Weights of a small GPT-style language model, trained from scratch on English Wikipedia: attention and MLP in parallel.
Each number is 50 + 10 x the weight over its row's rms, rounded and kept within 0 to 99. Layers, rows and columns count from 0. The size before them is the row's rms in percent of the matrix's.

# k: layer 4 attention key, 256x256, rms 0.142, rows 121-127, columns 0-63
# q: layer 4 attention query, 256x256, rms 0.137, rows 122-127, columns 0-63
# v: layer 4 attention value, 256x256, rms 0.131, rows 0-17, columns 0-63
# o: layer 4 attention output (transposed), 256x256, rms 0.186, rows 0-17, columns 0-63
k121 084:51 47 63 47 44 42 35 70 64 27 64 66 41 47 49 45 60 29 47 66 41 67 62 49 68 53 43 50 52 36 61 61 42 43 35 54 52 52 61 40 59 49 48 46 37 44 62 42 66 56 69 46 28 51 39 50 57 61 49 63 39 46 43 75
q122 087:64 61 57 53 44 54 53 26 58 49 58 48 45 50 40 56 58 41 63 46 48 59 48 62 61 48 42 47 75 48 38 16 44 56 50 56 44 59 46 58 54 43 44 37 58 56 49 54 44 55 66 45 39 65 46 50 50 55 58 63 31 62 35 38
k122 081:47 48 51 29 58 47 45 53 59 56 54 50 52 58 59 51 58 42 46 44 44 31 54 55 57 34 31 30 64 49 42 64 36 65 49 46 51 39 51 27 53 59 45 37 58 62 52 52 37 37 57 58 52 74 57 50 53 73 47 60 40 57 36 53
q123 098:44 62 63 44 66 40 43 63 59 47 32 60 53 52 56 50 55 49 53 41 51 33 43 49 73 48 50 21 16 53 42 45 66 44 64 43 55 60 48 57 50 51 47 48 44 55 33 49 49 61 44 59 34 39 59 49 46 49 47 56 56 51 33 46
k123 086:40 30 51 29 69 47 53 46 50 39 41 48 44 60 47 40 52 51 48 51 53 51 43 39 54 50 40 47 48 43 49 55 39 39 54 55 51 48 59 42 65 19 56 48 49 48 51 40 49 53 73 54 39 56 50 31 55 58 54 53 54 55 39 60
q124 101:71 44 45 54 50 46 43 37 57 53 52 57 53 58 50 44 54 37 47 58 53 39 51 56 62 35 45 52 50 45 38 62 55 44 50 71 59 38 63 37 48 48 56 38 41 29 49 49 40 47 58 50 48 56 40 46 53 54 56 52 52 48 58 32
k124 093:50 48 40 41 57 30 61 58 49 31 44 60 39 37 49 60 36 38 35 47 57 48 49 50 34 34 50 66 64 51 67 38 43 37 42 57 39 43 49 40 50 54 37 53 51 56 60 33 44 41 56 52 36 69 48 60 52 34 51 55 56 53 35 57
q125 093:46 61 35 45 59 57 55 36 51 53 63 60 36 30 51 32 45 56 34 53 50 44 49 49 47 42 53 61 24 32 41 40 42 63 66 63 27 59 52 52 49 47 34 54 48 65 58 41 58 59 37 50 37 53 53 55 45 53 46 53 70 41 35 59
k125 084:43 56 47 59 34 58 57 63 53 56 57 34 41 62 45 41 50 40 53 42 52 52 58 52 66 28 70 44 43 53 41 30 51 40 53 61 40 56 46 55 55 72 49 45 42 59 46 44 52 56 62 49 43 49 40 42 59 41 53 40 47 50 41 34
q126 089:51 62 54 52 58 54 39 50 41 46 56 64 43 42 50 41 62 54 62 55 50 58 57 52 43 66 51 44 42 53 29 59 36 34 41 59 56 45 50 42 30 55 54 53 52 36 58 47 62 57 49 67 50 61 46 33 53 57 44 59 59 52 40 52
k126 082:37 43 56 42 41 59 58 46 64 47 27 43 53 52 47 59 38 33 58 29 61 53 42 43 52 37 42 48 51 48 44 60 71 41 58 50 60 46 57 44 54 57 44 61 32 30 47 39 40 61 34 53 62 56 52 63 25 45 38 42 39 34 60 62
q127 090:44 62 50 45 63 55 43 36 39 43 39 51 41 57 33 32 66 43 51 62 47 58 45 66 66 37 54 44 50 35 44 43 49 48 63 56 54 44 40 45 45 49 51 65 47 42 38 51 48 53 34 53 59 65 46 54 52 51 42 49 59 57 48 41
k127 084:68 54 59 36 49 41 35 37 63 49 52 62 49 49 59 57 59 47 66 44 59 61 55 66 54 57 67 50 46 54 42 58 42 51 59 45 69 49 49 57 47 48 60 38 49 67 75 56 54 33 45 48 67 42 54 49 53 41 55 63 51 43 32 60
v0 101:59 59 38 48 52 56 50 46 66 49 50 32 52 49 61 49 53 35 40 49 46 37 46 39 43 39 37 45 46 69 39 63 39 60 40 42 45 39 38 58 55 47 39 51 53 56 56 62 44 47 38 34 43 40 38 32 56 49 52 65 56 56 41 60
o0 103:37 51 38 65 41 52 52 41 51 78 59 48 27 59 63 37 50 55 37 66 46 61 55 35 57 51 39 39 63 42 54 51 42 51 36 41 37 45 49 54 40 68 28 56 48 32 45 51 53 67 55 58 53 46 34 42 48 40 74 56 50 42 62 53
v1 097:43 41 47 40 49 52 54 46 45 45 38 68 21 46 43 42 34 38 49 34 60 60 37 66 42 44 63 45 59 45 51 36 62 42 38 43 43 35 54 43 52 44 61 43 49 53 45 64 56 45 47 63 44 59 43 56 63 53 80 52 66 52 73 46
o1 101:31 54 50 35 60 53 53 50 59 67 41 49 63 57 49 42 55 67 56 63 57 58 50 39 33 53 56 29 40 41 40 61 51 56 41 48 45 61 49 58 54 37 57 46 55 54 49 58 36 69 72 60 49 61 59 31 44 49 70 58 62 50 37 64
v2 106:60 50 46 37 77 71 40 54 29 43 48 66 47 71 60 65 62 57 49 41 58 39 53 42 45 46 42 57 48 54 59 48 47 43 54 52 38 56 61 62 49 35 52 54 62 46 36 46 47 49 59 54 45 58 31 38 66 36 44 40 56 41 53 57
o2 108:64 47 57 45 58 54 34 46 37 31 64 67 37 48 46 49 53 38 58 42 47 54 56 61 46 59 33 50 35 42 47 62 48 62 61 56 41 49 61 45 57 35 44 37 60 55 55 54 31 37 36 38 51 57 22 25 53 43 44 49 42 55 53 29
v3 104:73 55 63 63 59 64 31 46 26 34 48 47 68 54 46 46 37 51 45 50 46 27 53 62 53 48 55 65 63 31 40 53 50 60 62 44 28 48 54 62 51 65 50 50 39 30 57 55 54 49 36 51 57 73 48 45 57 44 57 40 52 55 41 49
o3 106:64 49 40 38 40 54 51 51 39 52 56 57 61 36 55 65 43 53 47 43 42 41 51 48 66 58 43 61 53 68 66 58 54 54 49 39 66 45 62 44 48 56 56 50 52 64 43 44 60 31 53 59 57 67 43 48 46 57 46 41 63 44 56 37
v4 093:55 33 69 62 50 46 42 50 51 56 62 47 46 64 48 51 43 64 62 43 60 54 68 62 56 37 52 40 40 33 57 42 57 48 51 53 41 58 33 43 34 47 43 31 57 60 45 39 49 47 51 51 44 42 33 71 39 48 59 46 46 42 43 45
o4 096:64 51 50 41 49 34 46 62 41 42 33 47 73 36 35 58 70 52 52 36 56 51 53 65 28 40 33 48 44 53 65 54 41 42 59 45 45 51 57 45 58 46 58 54 64 46 60 49 57 51 56 68 54 54 35 47 53 62 69 35 43 59 51 51
v5 104:56 53 59 56 27 48 53 57 55 40 50 47 50 59 57 51 40 60 59 54 65 29 41 65 48 29 60 41 57 55 50 32 45 61 44 45 45 36 41 41 48 49 56 48 44 44 59 47 28 51 48 49 50 59 48 66 71 48 41 53 49 54 59 62
o5 109:61 32 37 52 38 61 55 45 51 46 56 50 52 44 63 47 59 50 66 28 39 45 43 52 47 42 57 36 65 28 45 52 45 37 49 26 29 52 61 43 42 50 71 36 31 59 52 61 34 63 68 41 64 65 46 53 35 69 59 48 54 58 48 53
v6 106:43 32 60 57 43 47 37 46 68 43 43 27 61 52 58 44 57 38 39 42 50 63 65 44 49 38 39 49 39 44 52 48 58 62 60 31 40 42 45 63 50 32 37 38 34 36 35 38 72 52 53 55 50 48 42 51 40 26 39 30 50 46 45 48
o6 107:63 62 49 56 38 55 49 55 64 67 55 62 55 40 36 59 52 59 40 42 48 54 29 55 36 36 37 49 54 77 58 43 30 59 44 57 65 41 53 50 28 52 54 54 49 50 44 63 50 29 41 40 50 73 41 45 49 49 37 52 39 52 53 64
v7 098:52 55 35 42 58 62 79 50 71 41 47 28 51 55 49 49 43 57 45 50 56 27 62 51 54 50 49 40 51 54 63 60 53 44 50 57 83 63 46 42 50 57 39 48 42 50 70 37 59 59 47 57 43 64 56 33 58 53 52 50 66 33 60 50
o7 099:54 61 53 58 48 54 58 50 37 35 60 53 45 56 53 40 51 57 63 46 24 54 38 44 30 44 47 37 79 37 55 41 44 60 52 55 62 65 52 53 40 54 46 45 51 65 54 49 44 37 58 35 56 56 48 47 68 41 43 44 33 38 52 65
v8 090:35 38 41 38 43 54 60 57 48 51 42 49 54 40 56 51 58 45 50 62 55 51 41 46 52 46 28 54 51 45 41 50 51 45 65 44 57 27 37 51 49 62 55 57 49 41 33 53 35 46 49 65 53 51 45 62 37 55 47 44 62 61 29 46
o8 095:45 45 47 69 41 48 37 49 40 40 46 66 61 56 44 53 38 54 67 44 77 60 46 46 42 49 76 46 60 40 34 67 63 51 54 52 44 42 50 33 73 51 43 54 58 50 49 62 46 68 53 54 53 40 73 55 40 55 37 32 45 53 58 30
v9 104:74 53 63 48 48 33 62 51 48 46 46 64 70 37 36 52 48 54 43 46 52 46 60 58 44 63 47 50 67 49 53 41 54 53 53 33 50 40 36 38 42 52 52 41 45 43 53 43 56 39 52 53 33 41 48 48 72 48 44 47 36 36 64 54
o9 107:44 37 35 55 48 62 43 56 42 37 61 31 38 50 62 45 46 52 60 53 33 63 48 53 62 47 43 43 73 41 40 31 52 53 35 31 59 63 59 56 64 61 54 49 33 54 47 49 59 47 49 60 54 61 46 42 53 40 61 59 43 43 49 54
v10 095:55 62 46 49 40 52 46 38 68 46 55 52 46 48 60 61 50 41 43 38 41 69 55 43 44 59 63 46 35 49 51 53 42 50 50 23 48 61 52 50 47 51 52 48 59 47 58 43 60 41 64 51 53 60 40 51 55 27 60 50 50 54 49 57
o10 098:48 45 54 45 67 55 40 62 52 54 33 57 60 39 37 57 51 58 52 43 45 37 36 66 47 44 50 56 59 36 17 52 41 55 42 39 60 51 75 50 42 61 60 60 51 60 49 44 42 39 38 43 38 46 49 33 47 55 51 49 48 63 67 57
v11 097:55 67 54 49 49 54 51 33 45 60 56 36 47 49 45 58 41 64 33 34 53 61 41 53 54 53 44 35 32 54 47 54 46 52 42 48 37 52 60 38 37 54 80 43 35 58 55 64 47 47 46 65 46 60 49 62 57 64 52 37 52 61 46 50
o11 101:59 45 42 50 35 41 51 46 49 67 45 62 60 62 51 41 49 55 62 49 46 39 43 67 51 38 34 51 52 42 37 47 53 45 41 53 55 42 30 38 45 57 41 58 49 43 61 31 55 58 57 58 55 41 56 59 57 60 58 63 48 53 49 50
v12 092:45 47 63 57 46 37 50 61 59 45 48 52 61 53 56 42 59 36 35 60 52 39 70 62 62 46 57 51 61 66 55 46 60 70 45 43 48 37 61 57 51 61 57 53 66 46 54 52 43 38 26 43 58 66 65 44 55 33 47 58 42 37 64 45
o12 098:54 80 71 55 44 45 51 59 60 66 36 31 50 40 48 48 32 53 56 60 45 52 57 48 51 64 44 59 64 55 41 49 40 49 49 53 57 49 42 56 34 67 35 48 50 23 50 59 80 58 58 68 46 70 56 51 41 33 52 65 44 47 54 40
v13 092:42 41 39 53 50 46 52 44 46 55 58 70 53 65 56 57 46 62 46 60 53 60 26 58 29 41 58 53 46 43 37 49 62 53 52 58 67 24 50 63 50 44 48 41 68 69 45 50 50 66 44 59 53 51 49 52 61 58 40 60 45 56 58 49
o13 094:43 50 59 50 57 64 50 64 49 50 63 40 32 59 35 52 58 34 63 36 52 43 68 55 53 51 49 51 58 45 61 40 63 47 52 62 54 54 39 63 55 43 47 31 46 27 49 40 48 44 55 39 64 49 49 50 49 41 48 52 48 52 44 53
v14 096:43 45 43 70 52 49 52 61 37 54 72 54 53 36 46 58 60 46 55 50 38 68 42 40 49 60 54 47 57 55 64 49 56 42 54 62 54 57 42 54 62 59 50 51 36 45 42 32 65 44 59 40 48 45 52 33 64 37 62 73 50 54 62 49
o14 098:58 46 56 58 54 60 56 59 29 60 61 38 82 58 38 68 65 38 32 59 45 63 44 50 30 32 61 61 64 60 54 50 49 52 48 42 48 42 51 44 57 54 37 31 62 46 42 39 43 52 44 44 67 43 43 46 51 52 45 60 61 21 40 38
v15 101:43 64 48 49 50 43 13 38 44 50 44 38 51 52 58 59 52 51 44 29 39 58 54 64 33 51 46 31 49 36 40 52 47 66 55 47 48 49 60 45 70 44 54 55 46 57 32 59 25 47 48 58 57 50 54 51 41 68 44 45 41 51 46 47
o15 105:45 44 48 41 52 42 35 52 59 45 49 55 51 56 58 40 55 51 53 61 58 38 51 51 66 59 48 49 50 57 41 53 36 55 50 62 56 39 59 53 42 45 45 37 45 53 59 58 52 45 44 51 51 27 59 37 34 38 43 35 33 40 62 58
v16 095:47 47 57 58 72 45 71 55 54 64 38 59 58 47 52 63 42 53 53 27 69 66 43 61 61 37 62 50 51 55 62 41 36 44 54 43 61 57 35 48 45 51 47 39 34 45 35 41 47 33 38 49 65 45 68 62 42 51 55 46 72 56 48 30
o16 097:52 52 64 45 56 51 57 47 48 35 62 57 27 40 45 45 56 36 56 46 49 51 34 63 37 48 61 55 67 50 60 39 59 52 44 60 50 28 43 44 45 42 44 59 53 52 54 34 36 46 58 63 51 49 50 47 56 44 43 73 50 56 51 47
v17 105:58 50 57 51 51 40 49 46 47 51 57 85 47 43 48 57 43 47 49 54 61 47 34 54 56 60 63 41 51 39 57 47 35 56 52 60 60 52 50 47 37 58 59 45 54 39 60 48 54 62 62 25 50 43 57 46 62 64 41 58 46 59 63 67
o17 106:66 45 49 46 57 48 68 64 52 26 50 50 61 44 51 45 51 57 42 23 52 62 48 61 46 51 47 44 43 31 65 43 57 27 44 36 50 51 52 54 49 58 56 51 45 59 53 34 28 61 62 24 50 62 48 37 60 54 50 33 48 63 39 36